config = dict(
    norm='rmsnorm',
    norm_place='pre',
    norm_eps=1e-05,
    attn_scale=0.293,
    tie_embeddings='early',
    parallel_block=False,
    extras=['some layers without attention', 'local attention windows', 'shifted keys', 'a norm on each head', 'value embeddings', 'skips across layers'],
    init='uniform',
    init_std_qkv=0.0678,
    lr=0.00334,
    decay_shape='linear',
    batch_tokens=[8192, 16384],
)
Each number is 128 + 24 x the weight over its row's rms, rounded and kept within 0 to 255. Layers, rows and columns count from 0. Numbers have three digits each. The size before them is the row's rms in percent of the matrix's.

# layer 7 MLP up, 256x64, rms 0.243, rows 22-128, columns 0-63
093:098129094161127150162123146166180196159163117136142123121124118105116107148093122113129112134133125091168143101116092176140128147152120136124124124170121119122119144144112122102145141139078167
096:096153118128142101107111111159123113099116134095107120130137139147090150074146107121115109133145113088136165127162150158123124099154143134087116134177122108141137144133146093111088146053121119
085:087110103147157168128123135112126138125172124105125143120145160102167108132119157113089102114151153127124067130136134101161162103120119099115162098149141073150168120113109107151132153152109134
099:105127126165127104148116130166138188089115129144142095157173145125138126111139116148063103117124107149164101111139111176137118099123129106151112121148098131149138114073150151120103092140124129
096:143106098140149139103102140116142162158144151127114111149091165166115129092109098136114164141168120148093156133118124138153172079150130140158126099114098132145137134147092165119135105096179133
117:135143155100172156131123172127196145105127131117173131124097117114134150119147097155094120167099114167110134123140084124108082125153137106148124123110145119148150097128133144105120169136086127
097:127149143144101154145091202142121150134055110137147101138178152154145152148157157098122120146109136140101158111153121125123118095159126129112156141117152132121154133133149121085136120134111098
110:090095116162126163121133148124101167145129190126121127115129152097133138122132136095123141125136138183126108113161102200087137126143144096124159101142095147142134107134093100143120116108100120
096:162130150120101169103079105146142138112120167132116126190136115152106096128157134138093113125090157159120097097143113150117122129143115156133129134104108125123146114112114190118102136067133142
114:104144144134143126102067132125151113118137165080091130115079115156148144143144121095138111142153110136100151112128112162130141078120117142139133118146148121176131163117149194114118120091110127
106:109144093139114159109105136155182170107140112124122127163108157125120122145112160129136114118140134179165115160148155154097181086101104118105147090121118138156104109151102116131089116109120136
110:126130122107139127154130165155108135134128132118116150176095159112166167145147112135099147127150133129108130106150065154065192121129086115140127109130123109142138128152110157117105098151155107
099:054121154163118169146103143167106166143144139097122112145101147115135185122135081103153124148154133154136143104114107140143119131118114138089131134130160123118150116089117140087146135161106126
093:144162125120124119110136115158113118114149142120175158129132177148148167133136077094106106129121133163097120144135130176146173092126135123088106107147168087118127174120125103133134140088111134
097:127147122113110133139128119184139163122135144124116109142135160108133146092128113130114113109126142076180154093153130152118077084145118098144112116094133080118128138124141164126068112110093118
101:136130152105101107135103147167094185147115137131128127149118162155115179088171117134134154150110086132104146128085116136111106139153123122102098162148142106149129088121085145098112131132098141
091:116102128098158097136145080137160118134150166111159183116146134167135145113103090104154088142137102122121126115161131132149155103159125131164124111165159128143160109099133104124093112143099094
103:134127136115124143129119151105126169087172127132131114118116184097128131142139118080165105152084101140159169132177096141153172121161127118147134113107095103122128131128132153078131141112100124
105:142103115200129143149074151129136138155160129119163136145111135114171151111161102126120121127158145145137146122110117128121152117114136125128091134163143134138166114084113105052131105138101136
098:108124156090160165144092130112148139143086153122110146132134126118125115110118114091131089161131108163097119130150114106151087151122110116091151131122135112127108142043131126114115155138074121
110:141156095124147120107086173152133150137105134105126126145074188120163153129119144116123143132106105108106167099117103162113133120127107082094089151111136156124155131107118144072131126139110119
077:133174142145176154103135130100180151132092114113171140146129144164091165143127135132092101112093121150136113146120125157163150100158093136077108137141144164160123130128132143146136150144118116
121:129125073112151147107112121116159137118139152121156191146125136141111168115101108142139115132130102106090160117159122126107132134169151144089117095147173131141178117111158149117130110130116073
107:080148142128150143137103172132122143131116159106075105144116139091132095108107135057108117102070112114116122154118073163130118099136117106124097130128110143137123150127129140100129114110097134
089:145142132135116084135140153141114106155125156085095127112150158151183152137124102128153118152133077163117116103141168102127112100111104120159113081149171103159168101117120149108127119110132118
116:131104125155121139137136174114191131152173143122157100112105119113139128111136108117167112131079088148145129121142114160151113122179097138120148068118119104110155111103087143115126121139099117
102:144139137141131114149080104171155157159151133141144138144104118142095095116125076144134119101100139143135126128154127127133084150110092097133077085122177103126148082110117158107112138112105138
108:064136160151115118140139121157150157145158183104168134163113122113079120114112117083114098154154125123119136111162105110098160150134139088093153124128157127160124115122115102138125122127094135
100:134150122159141111177095119165161152087111154140121112151110189154118138113129119141133128119087093141144145097131145199146134153125085148126122110116141123156124092110116134134142160119092110
098:122137116131112138163108135101147155123088139135142171161134145128109149092151144080116110114171110126136115121139150110172113106195123103137126070158102130151132142120118108130076154137153116
099:126112143098116170145105159196136159128114134093134096143130131131153094165111100096136114139130093146150134102143103133084162136160111123134101139145173106142102134106089127084119153110123121
111:097122127150135105148126153123177168161097133097159147138103117142139113101144120133110146130062113112073184127152136128118141138166121110159118130159150115131109136108126144096098129149094095
101:073084143142165117151151143113139140108095155109105111115159159146132150121107116103133106134174134126114137132129118122118129085128143104079130132127148121137123137121104145136089072070099086
113:113135124130129162096118096134145125127146149080136155116098154162115141123139140129131140129113084131156148123121120128145150067108125150120099091139091114143139159139093152093054089133161125
104:118145133148153137166103122140151110152129153122141141134105186113148097101114126101147149105097125088097122076169117152119131150118114088129174152123128126140145124087098136102109149132077162
100:111104097161178115124160160121153126147153128140123161155106131120164131090132082144139154090091152127085147118149167136124133101106113114088134133149169103145138169100123135117107102150133149
099:112160153131114144121106111134117145167111104130116134126119150131105111119189100118116103093100125077131157130145139156175115126132116136148132097153089118136168144094144088119060158119131113
098:075114126113165142127123178133131129125127143111102140103121135144102100086110123151102145157122116169093171093126093136096158117143112160130169109173144146134123113119102130146114117108109071
095:117132122100152168109154127115152112158150139070113145120070144144110130130112148132150152133104132109104119099164137157112142084130098139150098117104178100161139175114138151140129085136108137
093:148104097146136144149130141149176160128103123078169159156099155110104164143162152143125146158132139142116099152120141162119130124130091152056141130145123142157116089102133135097145130131147124
093:109131123136125113139142175129133144161124144133127125165137154079124118111110111119140151154131142122070128084117074127157121170116118092068130064123152089136130125099130117109122119139119105
095:134135139134107159134146138129163145145150174113185129129140147144087090103115082139115149201102103119130107109108119107123137122122116150108161128128160085143154162125124114160142154098117104
096:105084146096113115126151132116117161097110132119131116168106142135145132127112105111088151106120133162136190122100119128140129121142117083138105101103140083171181175120107138103153161111134127
098:139168165127118133106088125156140134133124102123116136190141144134105126073159123099102124139134103125134155148114094149123115124135116115139107060129138113156133136167152118121099127137121056
113:129137147166143129114137137124149135136102152083098125151129106124105133074107122114108081163080109117112112116110132167131163131140113097125160145142122139136174160098073179122128130100103126
096:099168113113147115119088134095161148117117166141144134142128122138127126101139054137142124141108116092157114095142122132138163103125166140160102150142135115142124159143097105138066160123094109
097:135132105115125102136092129132142134149116153133168136083116130153117113123125094116134164100127112124131083108143116152101143064172098131143170112120149120142155132099068164141153116140095091
103:116119147126136120115068146120126125093124138085100108139087111131139129123142123126146132099094111096120102115133155130154109080109131099110095102123121161157178169126118176089123135135087093
100:112168121113135170144119127151150125115105146096128150105154152132101156086108084116143157098151111116124145096130134109160091120168123138118121069148112113144196140149130114117101100138104141
112:128119092121174165075132149140148132156150138097105168132130134095129153151150107097122117139094116137081129156124118103137150078099091127133132081144128153156143165107097104129106109143109128
103:133117115188134145139126165093120141094113134112133145149108147113176143120148108121135136160127121122137100079158120137092153139136132104119131110156101110123136127136152105134077139085138049
087:138117086170088132095121164172139155132146143096150135122116142122094177109132152090134074132106111104157129122156165134180094141114104129120118124150126119100161125113118152121127107129088139
110:094105127152116144110109170157179184122130138139151102103102106132128116114157115141158121116113140165150139122134136162087121115146112176074155140092118136133147155098108114097146125122088142
104:094112137160111104120105147108125116124156140115135172155114176102156164131156123059119105131109095137129136147142159129164099152165108085123134109118156091151172131124135098109139121107122120
092:137099116133158157103118143107164158163147141115169100121127151102153089143153105112145093119102143170144103149147122131086105140125128082137093125118128124120136100079127106119116126140065097
097:108113134132123161144105139195148122163115127144152133137164132121119146075088132116113115109117132116106122118123111158104137142144151055153113110130122121159112118148106171102105173095100115
094:134146077140133115113113144103128139124088120096112114182126161093073136132116103109148099109149098177121097131119140182125127094135074112085141112116150149133148126116130117109128143105131106
115:128121074132176153090088152156124162138131151107120119172093158108117118157160074117115124107132134144149134137131129119153120116114128111075109105109149127176127119162116134097141100126088124
110:106115084143157162157159129139114141156121179116106129147117128125141164131116139103093123141112134110137124100179117180145162158190138137126131072143131138150118171149119137140118115122092128
103:060143113136133140178108124094149152089150143123141176158113160123140140137120144148153115138058115160134149131130139128134116096147115152108099157162125126132159142123105118103111129095119090
101:155137100137148163130096141119133172142145126137135141133101160095156145078183087099115129132148136157161136092102096109149153085105124105094125102147104109162112136155121154109128130100114115
106:110166143101142136116100138118144131114112140140161167181123140153144114091158131127136112175109118128119139132134139091103125133113073122106079082146086124130145154119150122164088162100127105
095:070125146178125103144166126141129143135104146139153100190151147153118128119150072138128103118099150162138129153136124181104140123162121122138135152114157102146130179138105126132121124141121096
102:145155142132118148133140146143133134106155179160137110129162133117122127111135080115139098158126096116078145112145135115120129134121122111110129112119151081138102093170086135095069184115155110
104:096112133106176140105120149138174104165126177132148132125171154142101142117100116101096092140149167132122125099141102105137118104156081101105148135106129134167131139108093138155126104092114112
091:075104130121154104154114148076100140158139133113154135180159169115092147116100125114112132123148159149143124107158131146110135117113076124141130125130134131143165082172107118114123091155110151
095:097130150120131142127088161161127144119131134120127107150169124118138129067150109090130121105135172111121106097110136137158150085162105068135150097140149109137165099124145113093138171135118119
105:133148114157144122103136150155126131126091180098147147156100110138106101115141093124111063157122098140114093088109115104112148107146108097144078111112138092134118155130123124149113089101130097
091:122163136121181088134085158148111133179157176103124109142152152101129143146127124123134170145136177149147123123138114113131107105128122086126134073188139113153130099118115127144109133119123121
110:100120149134133170134135159176143136154126178138145127137131147132141155114190129134140134110122194116160172104115140134117140149212094150123132120123135104131125146145120127139118112115109107
102:144144155168119142076129174109094136127102166123120129158098146115115086119146112097152118117119139125130140130148064127110114130136107093113165134137136128121165144105090166087136132077140136
094:112113094145107128137106155127111103102133173133124116171072173093123127085153135130132149123128102133103115116136145139093082135108117106132161138127139080163145131106116141133110065137094126
112:130166115107144131160109137096152153132144167120158123104128156127127188127173136157118134144108115126123154132103104175142112089165121138123088091133128111123160110161116156160104120112074120
103:134130097115164135147079141127150137110150125134146127144105107083116152113167096136097086121120153124093141091178147114126167122124090142104111148134142124138155085081151176098128127129127117
102:107073130121156164123145158154122138133169129110140181190165107138115145144199136116128135129098141114162120125140139147125145103156129159087152140165142140162154129145132141131122117115129113
100:086150119145148106146131148131114110130101117132101118183138121138107134061095104117150083156106133108094150125157061112135129111152112097138133095135141155145125129131139134127100147116086094
096:121121084177092137122119132121157160131127132120167111165110159123123146142145123095131095111123136149132077126136160151088153091129093061150085129108132148159157133142139120125098141109133143
109:093135130166127109155138146146156124145115140098121108150120147164150133129159163096107121082116101121162084094164111134103167124173107111148088126181153142149139135136128115100105130094128110
096:077114165180097172118114124130158147141103125141161104187122145134154137137138119119100149181095107146128159115113153128127157131163135119102116106090170142132124099097133144114139124097120132
096:138160115130125162112130132164136119151154160104132135150112164121150155130137069126109114168134115157123121139143108159159159109126110157054139069116155127116122155142166104097127139131118118
103:086163153163162134121125145169151145103123136127165170171133158139136148113144069147094080116128153150107127105114098098088122158144140111146149127166135138130114133118094159112133119134131146
108:117170128119131142165126149153150183154146160109138157158094143103104165085102106111129102135119117125134121120159126125071115163131139147137164112111129147138134150066115155136128100143094140
094:132126087165131192116138130120114167162180161103129123173144112133088112100105145127093152124126114121125114103100093126160123103124160129134123135140127103155127136136103141099096152118083162
103:141140121104158130111140124110139144132147149148134097167088130163116139094128125112133142181132133140140168168141119153075160088120152119103062128153125121154119150122081147146104101103117117
097:127105120155158134128090141149133158105110146101170134167056162124148121133089118120126157145067128136103095104146105157128135089133139126119140131149154125172119133150100083130126132132143141
095:100114129131149140108127092104179161150150121125155140152142115143114167145096110109112106134172108091123154120093139120148153132129081133071133127162144139188133157096118136131135107158109145
103:113090128133117147143081154135123142115095125079164111149139116136096146120151109112153121157150137142121175136100127133126150146123127164109178088136108156180136096157100174100110121131109146
104:091146111117132088134132120141123146122137180118132161112073148140147154131150161076119107140123081130124117128100134140135096079133141143109095123121151131147140106109083161117148151156101080
091:128144134127143138179111152130162151099077161109110142127134163143176152093159101126138123103136101177121105089091145117100162105147117169154148136169118154140129112124128108116124110118110102
091:119109120114117101124097086157135139146108157121155143111107145145070133114143102116084132133105077114110167122172142174148114139106123131129138130126128083122177134104094131157087119116124165
102:119122129145183113105145161137195134119103133148157151142113157148103123155145150164133135144144116177109151092180141116136144114144110104094118127106150142144173154147105113148105130103095122
114:143145138139145112081094147117159147119114153108098144136104114134138145108141104115163071128081109117126167099146108140141120118127127142105107123181128118136124095100134161108101114126125049
110:126118133134179141146121155135163145125131104098151156122134112100164147145129113092093098176090103125107121118101140109109149117153113107077117092182158140138121112106123089120115097124103093
095:128090136122112156122131166134124163123134172174135116136139161132125117107146158131106108165067188145092129160148110130134156144131134104149135137108152118148100159090076148105116122127113114
098:100100100154122114121124121123178109113124144165163135155122141141087161087170113078160155132134146150112087116134124170112142149113144098115159099142137138164105157121088131100106148112118130
109:103129145116178157090152114133186153105153144124155140150133176132120130157130132138112114148083105138108161083133103141148162110143134135166112131136150144158155134093136089103125140085110118
094:124124163108101104191132146127151131139129141134140139111066149120141146118081115107123087168131146123061161154162127159144101136110118125119093115146118097154134117140136148123113118102101102
120:158125138153135115095086152121139109155150126093165133119121146132114147134180127066123151141121131156152128086098140129138111116121085105124108100145129121167135136095119119130107153075098078
097:105144123141122175147090115124125147146132114113131096124128144133166096120125118124116121167157145091076069097140127190135163111129130089137112117138153095147119112127104133085096089131127125
112:123108141112155143123067169143140136121140117128154096143108137149124125114096122123091113129126141169182099115151102210138127113144100089151150106139118121148125103119145103131082132110126142
097:104135101146115100145085113152123149144124113091166113165143139134134122129125104127097105156156122144149166132123119095187130140176118157103090122118127139127160174106143113099068127115117107
098:118132093172140165148136112154145127118114128127165163136109180111144136177137082087139141114161060119161107142149129113124127121157105110099131129123103128146149137136078138118122150150099130
101:102130118121150125095094192126161125108115161073143110167135139098109173074135170116116102114124090136141161159109126122136122103169117100135121142127132141138168117153132127108143143152119127
092:104120133171123121097112166125150164129104180127163116154102166177127118150108120140136138149069146162104182123115117121121130095134135111107100139111123136166117142102165144157131115130096116
095:135120137105147108140091123105124112130167152113128149115096136105101125144114123120113162114115169167150159127164097173127095112106092117122124136152118124140176111099065120148082126154087128
103:136142129158130182096096138139120110118114133088126106142094158103116151082141104101132121141106123176129102092135159152149147139111090153117181108095160129142143116120089108126118104096098123
104:134160109131180117054123129150109135153099173141140121163106136116127129090159131151121150140141134112107085108152128135134126114104125125123099102119129131165104138094127170063130141109101116
# layer 7 MLP down (transposed), 256x64, rms 0.245, rows 22-128, columns 0-63
087:134096139135096134164128133077141132089123152109122121098154133138128158102141127164134139137116132153110152165075110119121140170131161147084130090083115150113132133167114081147160136124164109
091:131088110150119131166150157123160111142093088169162122162136161120155123132094148119099130094100128105153148133099127113130115093139156121133124193129103106145145130132086127098176140146132145
084:101166152146123062154153131175092161142101162137108117127121089106091125149144123158137152122143111134130146137140135116122128133111170162166109113111104132102129134171127130163167156132155103
089:115103145150101124160102159111120115169154118086128128090116118110107096157103168157109162115132144128144121118108089076166160105129130121127133159155124117113103101101094106088160136157105131
106:132139122131126089134109061148123101108102103132117104151144134135110131083114144128143115103177120084090111083131185120134093126135123097074125084122148115127139139133139123106107143122150153
141:092119162135158131126125111172140122152093111160108146076112117124129125140118107114080117132137104157147148130100107147087146143187171157114145133141147134182126122067135118134116148127141137
097:158142126140131087133180130117068135115141135123095133125056153100107141106119121110158165166135118132168096115139158155157137138108180121158135137150120143129140162149129141153134118141132151
106:102090098128134118097152088159065111126140129145103146137124151111112122095129179132103123117168090119117146114114132120150111131122174130140139091142104114104191124141132113108116121101100168
092:107177138112096131104185075119142105126135119114125123104125073100113127100129128119184132123114096127083132097146161093163140103158112125133096142155140123124092124129159108142123137155138116
126:138158145106150104125159132161179074120109137118091112098064118122114117113118150146123094091083128113122125095082143095164103139124111127146154117151124125117116123125136123149166136086139126
109:123163108117101101098105140149172142122155109095164069130102148100114117132124100132131126102096151112152108119124142123074125087136142135093140072126145084126150159154121128119143096132142111
105:161159105127160141136161175132102062099157149141106109136127095123146147177155134170125121161149147111155115110094090161121114104108127141156118156139142131114098102109104131130160129126131150
096:132152118113132096092130107111172111111153124127088103104140122151138115132106107120121107134134115143120105156116088112118170128155110114172155134201102157092155146106143139119100128135100184
088:179141148103128137166127103147097097161120099096143143076132152159131083154092141143126110136136114139100106174172125150176113128137124079114100147137151127104146138102126124116101118117116131
092:117145146134140125145132097121180095146116094157081149107156118167133147167153129128115102109114100143146150152128127165109099140129093133125138134128106123138113134124148047092131111131142178
111:120131110110103133173165176091132161160131110117134115101108116130114122172132132127167097121137106175153127142116100079138086154086138146125158134098119145134101096088121125098135131131094109
083:171144135178093123135126104084126137119120124131159119109094083126143147120098119125107156110125092095149092108093101124127118102098133128140194157108118125130156120133114088155094135124090120
088:122105127117153116113149129082146103140139121129130109143129137126139172122092105139109186102098151090113167160156077142169129188153139122131182124133105122128100131127110134157098124109132138
099:143170085086107113174139131120122119117140120137112118104135139128118125149115157114101124106137156148125139111146109099078130130103147195134157146130127080148125106094098106114122126111080180
086:088143111118117120126137143129126099105142106089085114117151105138167121098090143139109128118114127140099110160123150124113142123138157152064138126159133154067156123203122147112142134153137125
108:116091089133130120140141119120114110079133111162081151120099116122129131126149110165118098097092158148156135117145129145105124134151167146118105132125185105156127083184146134136145111165139097
082:173105122102122128133111122177099103121132146143120123122092102075155100171130127119157133082130134142115153127159106080103150142098137127132133113097088148080109117128109124104168133090121142
131:099130132083129149148166117113175102144147153106159122158113135134134140112105119110150160074128108143153183129096131105150126134166105140131084109142117115153114098162103169089122115116148121
106:077122112132129144106100167121106086137141108124096134140097113103131119090059130148126137122130149133093163114137163130153103140136084109130128148144142136136119167166120094173155164124152121
083:157153134090115158110163113129146080107115124112187117101094095147113114143104105164120146158152111144133127148120092135131144124114147150127134148103108149088068149140134116141111181110137107
115:084116116069116116125139165125111160152151096126126078146136086134160164127129141143128122127129136159127153117130126121133112115111096165153136137091151138159135079114113195140096139131153109
106:152157130092107127142129169159077160118100147177126130099118125137111142148121117159155133101114174085143160163142171093152111129095152145102110117095112111124105112123127153106151155116126122
115:147136139134178142135119124126181098145120128123102108130137118111138175144149181116100109075164096125131145146159119163114121096128089127158124136117071134170127126183118131127125117110137119
098:130128125132161138133109122149123109148138138100118143116130122046134128158111143133084126154141102153192130121100113132167134105125117120122137124090158103166156119139108152180148125110134180
097:110139117121088116110124152116100157100080135155106154105139151155097103129120140152164129151100135146123146130166117154119122152103176162090187147122134168145112107083108097133154128123117141
098:132169103095169149143134175156101152132115142117095133154120150140122127153123093097106114090114111131178121118095112144105131149093134152091158111179141080156132140108131133128125159106123098
118:134092120119104088119090092162135117086139069145144144130134130142118146140115142103153146155112125134115149114145146120119134188154099122164118117112140090128126067129088173133140154138102120
103:161110119088116120147106095055154118143121133158158136104138148105121136116141111134132206137105144131161165163117148120177156138127114130118130170129114128160134130166153136140132155120124134
107:157116142119163127137101127133137135152123137110103119093120113145147154093127133090130153113125156153118150092124107137102140108075148140083127143111138156128173184107158133122093140125202132
103:122151134130113126110109180159143086137155140124137137107157133135127167111111120091103161144100139156149153151162103119135148111146143131145157090126151088157113190145127150171113134150170112
098:114089146173115089105130145132126143130121131117141170189140089097129161112098137103117163132123157124147119108109177128115114126135145117147131114142116085148150128163114117181129106171138167
095:125107122112151123112123164155152125142093091120140125111170123172178156148097161137109102115140141118112162160113091119136117113144112121149155156125129170091089128096142129131177134130122075
091:149118098134148127153087131161145108108128135100107150165123109140161136139142151177104178095113091139113116172127107098125080134167115122166081136115112112128134146143115113151107165154107117
092:125162149121128122169126126091121137146105152150137139140104090118090134091126155100133197150148146135168160126125149110129142116080171120140171110108122086157133116114108129116137146130162167
093:107107124121101105085140119109176130131165142128141112108127084127155142131074128120138125113176112115167103116147113115127118132145111100088083131109153123131129114191133115132135139136196139
095:116149087163124122167167073102108093130150114140133119083146173123121134129087122125121146120115136123133101113119119111110131146157129115174129134066127150103126109100104153162159115153086126
088:139139127064141091180120116155181124084105079120115120132123098111131147136138104092117128156142154103125113103136134092121141117125137114119166105083119168117108172121113097127146115123115109
103:114148105111162108141096124112094119153146111099112143178123131134132148147145128139108111135121105101118134134091182151098135125099103127058150128149106133117117114160169106095106114171170130
098:127109129088112087134134144124114107097110167148137117094171110153107104102117121123092165118118195113135110130113126158149119160120142174121103122095119144109124130079118101163125147088102133
130:151114128130155147132068140140129187129104122110095128139128144105146106121085128128155149119159130111154130102099121157135122119137153100156132059163152116190111109138108148114158132138126100
101:108121147129121128123143080131089104119133152163094141103074120132096139127139147077128127084104141121155138124123089102109120135107095148127151164131189104115138123139169156169097132130141144
089:088137154124139130174098112137067118115161114138065139100158095142125152119128132116106138127125137103131164103148139127109122111112123082126129077126126106123120128131086146108107096167173107
095:188143131075158136106151117108149100136177140135133091151095129112126140132106120112107116109108142151158135117104158132120129123170182135142111133131152159133133142148113136196088102112122116
114:097142129139109122109115160138183124149127071118110124124121123135110095148155101135149159124125110108134160148131141138083139123159127140089112193110128158168090116089109093124130118136098160
131:118083147120143125134102145149137124149139095127116142116127143114123111142125125139123079101126131089119123135121145101093055099082109112137097079117145146185124133117128117113154117165098178
106:183124183094118118083133142152142123127165110109104142114109092172105111137148169169121132125123126130075145124126133142084156120166125114127134140133135172143140152122129142094131115163103154
079:086149122068126107136124100102137106134079085122130140124121085139135106137160133182131092106082118142110135165103149112128120117109102117143155120139118177090171122143120133144154115116121142
115:127127152103130103194153162145120098155121107119146095101089101131171104133120139115113109143122152141134134104125133116180115098110133158126099158134112138164134079085143113142147152161142161
107:136145121137135132115137159110142158116121098115158111076160155149126094154070112185147095125096152082122129149139121174128132151173125154089097124117111157102131139107151125123108124136129112
093:118134130123147102157147137173092141141152148140087115176115136107165119130128131132123142073111170097102164129169095097144120134140141177185145127159136118153130115130131138117130123099166144
095:106115122092118157100126162123079093167116118133160098142163142096093153098110172128109140100113151139133126160170087138146097156136126130145114126122162096134133142127137114128146121132188100
091:146087134134162153170107098132139111086148126153118109075113141104155189144142108095104140139146144137149139132114120118118119138140138169161101118116143118131144056126139116105161163113124143
133:114164102106128143144123133148143111099126083191111104121105166162150109138125144139090111084150098147159111162139096100132112106108154150116139132110135100110154140134111157123130076140141170
106:101153129151133155128148120163164163148139110131080103083107120143167139143126162118127132160127143104142129160156155096090148167104107111131129067116110143151117160152131132158145127120150086
087:118151127128105121147132128180055099107132115145100114105134130139140113114117140145138127112149122141141117162093124144132130152120143131145124181093156168092147178140104149158105149141118190
109:163116117109111129107109147171131121107126117130125137117088100180142104127153131119108097102126118179157144163112125084106144141120198133130147099143114133159164160122140114111148143155145168
109:113171156098084115171131104139117152141139125145091130080150133120101135108102112124134134112113144160125143083139118108121139174132145125148151096171148096145100125133134101162063148145137139
090:134120132127158123123088127109106143170168154098130133078089132091125102096120144126180131158117100118111121134119122098151155154105155126103124138152139134133117140114184080134168117170103134
103:130137141095177137148149128119163178111140111157164108157151127127161109157099097112098150127136133128147149125132098092154177117094170112135143143147104089157111133143119118130104171159150113
110:135125127094130148162094170115105086106106100097134144069131130157150140120100117112099134147072127160113148174113169091147120156105119106136129126119098140148119118165107138104145141158138120
091:156146145161155133107141144130191110146141141149102142097104123093152150148111089172094107112112139109137145137147159112128141139127124121179169087199145126129120139116117116120141146154137140
101:098162127171105134130096134118082076111126149106084132137143148150090163160161126143127103115134121179128115126137106126128098138089081119134103161151145134136092097113116133135143140170128153
094:077125127107080094143142099145097141085146110147104120127136079139125152123087105096111126146133181159128138135135099160148087158108137123164115116097127139133143111124091137148097141138165139
088:150161105144133085115155139121100113138117104133111147159125083138108150097119150140121167105114141121120157134177137169171130170116162138127140136149140166135168112101098102098141157123145173
109:155140131151130133136064104115120138134148107126114117159099093095077137129182099123123149120096140117149081104156111132134125128163124087116154131145098127142150098118155089111094100144124093
097:141123137130110172122139116099122141129063129134083121122139153075112105128119181135130171095138133116119115080090097161153119131153099123150114109134126130162127126131157144144153175116153157
088:097114114104083049100147127115113078118132131136118127103110115125143122150125114147180102095160135115140121131134127125174129112063134118120119099104145101128142171130156141121149104149120131
107:143126166114165117141164116117104099115117120104159112105118117127150141110143147112186157156125122079139144112074115158149124181118113124159124139148171155138145098126169166134099127116113123
119:131091088113142152139119124129150134113099131131112162138114084151164140148184145100124134119133112126098125107103102121133129095133123133091104131175158118176119088085137123067104127098126139
101:106105157100100145133106088134119131132084176155142113153137083113084121180133166111128109116148156144149144119146142141147103139174150114130100134163124130184144127159148140140125154127111098
093:084113112143125121108163154127116131170128125165142087152120106064132130102125127108163127118108154180126107122112144132070108112138161147138140092134117131132084124184105107112141129130155125
104:111124178147157153125088097158119149103122098158154119099091109132174102147089112107149146129119136106103143128143132134131123129151148154143116092104137115189133129121087162124140104090093145
106:124147121081145127109151091166082128141146126151078120124098115175135109096107111124153136097148152114105147179130161129085142145119129097093110105148132113161142156124121131077128124147146133
096:127112088116128095097137140137136109124105139156114110093148172138110149128109106153105158125156146114164173146111099080140130125127095107139154144165105105121138132098152074146092080151140123
100:173128135121110098163113117164104095127137092116112156062083089080124118148118117131101136137156117119103111160084125156115110159154126139136094132116143147126128115141101172126129118107112097
097:156140126131100129153103141127077115150065130138131108120151125166157139132153156183130146124142150152142139144133106096116099167123108167163134097090175140097151134150108153126159122142117123
108:167162150091146129164149103132133147160116123135109117139143122162124123131092113154104121159150118140133138153165176145080135139111141141099159094087113151119161131134118087160184135131150109
096:113146140144138158142138169114139157148097114149118163089179094121131144078141136169108150127148126090105185111102149097148147123127113108148118086108156149106115125152162136143121096116132147
096:128097112162123129126126090113139127123114157124160144118101152142143147076128147146124161104142150132124096158150104113149122127119129165182155135112177137155106166190165112146109131093115103
094:147140112114100154135112104139151154130117122130105117092151090152106147129136120099129107129134162159165057115087124092158105128177138108146096101160129138145136134133088087137120131130109170
093:122151106093106096158144103096123073142113089147137132145137081140130105139112102131146151094112127138119118152103164089114150125080151120093126104118141168165126124074149110136127137117095146
107:089168165120139106106139146098137100141147103105155165147119086142131084106130153096153151116134108089126165148134162104114126156090135157116091102147152113126092130097120131138155131131083133
099:123130132116096099071093148131127077098113155131134152127111112119076151129130151124123140107162100107127124048112152129135117125104157108102110145124145142106165113093125155166125104145130132
084:128104112121142130131147091128134083108127099158145141129136140152115129099157145147135118120158082058129142140156146154150086125121089122137164108083138111097147132151116162125134071143103105
089:137122128136092120128146126141193113121133112108115101133164144150152166155170133113128118127092149124134128128114149118121129112129111151157177149109159186083125086099154179121158133132102112
096:127117125147113092129064064120121123133106117105096097148124147129133105121159147201126127144110133140154081121147149095115085121132139127093161131137161127119102119129138091120118113132162144
121:104134136125140143102122087154183074115126144142098126116113129139136138162112142096121102110135116133162168128123068121149135158142175150159139165173139077137135128112138151120146095130143120
107:154127153119114097121121130111139126114144080154104069117125099117164138141120124105135121145089136161108114128094198083165151142156126149118124119164143132141113121102115134107118123093145182
095:136144142152094150136134127106115108126132111079119158072120133160108141187154123122147139114125094108166156191124149122115139172103133132117144136171111131145088164150137113143112159148126116
093:140145113119103153134084117100092154145101092150120114137143106134137093137135135130167125136124074172145089142104101141130129067161127108108150163129105103115086127125143123100132105150172109
107:114166135117119116105135150098156150115113149076135148078086084137138147088149112138148127170086122166120128111097115127104107132122133116144084163131088118103104126158141121162150136126144099
092:097125091124107059129121099122134118087118120160162122131118122126115145125136146163126097090130126143133059121126123129135174149117164082138140142119127140110135144134138131147129079170082127
126:156168139119126128100116169191107103161140107154106071102137115132141138129105145129130172071147129156121161116114101149132142140096136118125135125125142192156119105135138111144116109125157120
100:137147094105154117124123161119093152116106174074122138097095114126155139114141115127117124131078140131129138160150095089105133106111162154159178116108116160134087139130151107089149103134120151
107:170136119115140113104145126125077124152139136106123140162090126141117089097171199133150159122132164098091147104130106122099166131123099165119152131135159129115123136110154163131141121112166138
094:120133102169129134136155088144072140142123115111157099148127099126081107152139140125131161136119094121112085108118182136121157133158106114155154122175139132090093143110119112119143084102106132
091:094144177112164153117135105129178104118160132100155101126172121134136133146129113183115124173151140153129134161105127132112131122105133144144159122157102122057101161125168135136126141133126136
102:143148130171155141137168116150138132154139112146153171090092084126139127203094121123110100144108132088131129072098147096101147125137145122140127107105119132170142121112098139137111112136138131
087:128126152110125157138112083105114115154135105164120172098118114100113112121113107119124098117137081099154143146131104110170106137108135161110134196125093167132159175108163136132157148127136140
095:084114079140145093125119161146145099106151155117158126145088133088108136130131118101167100159118146133162087147113176106100104132132126176117153135127116164147138125138115104165135105132146099
102:123109126141109122106115091139114089122169147117092112153143149123103112090140125105163145133179146119155116116151118144148157134129153099128115079128111093085082150160148120165160156095146131
099:205126134111125120168141123112131112074100112137140105091098162150097115130107129178181140127152100141149130120149112127113132134103090114131145126148137127107116132093153167145138106117105096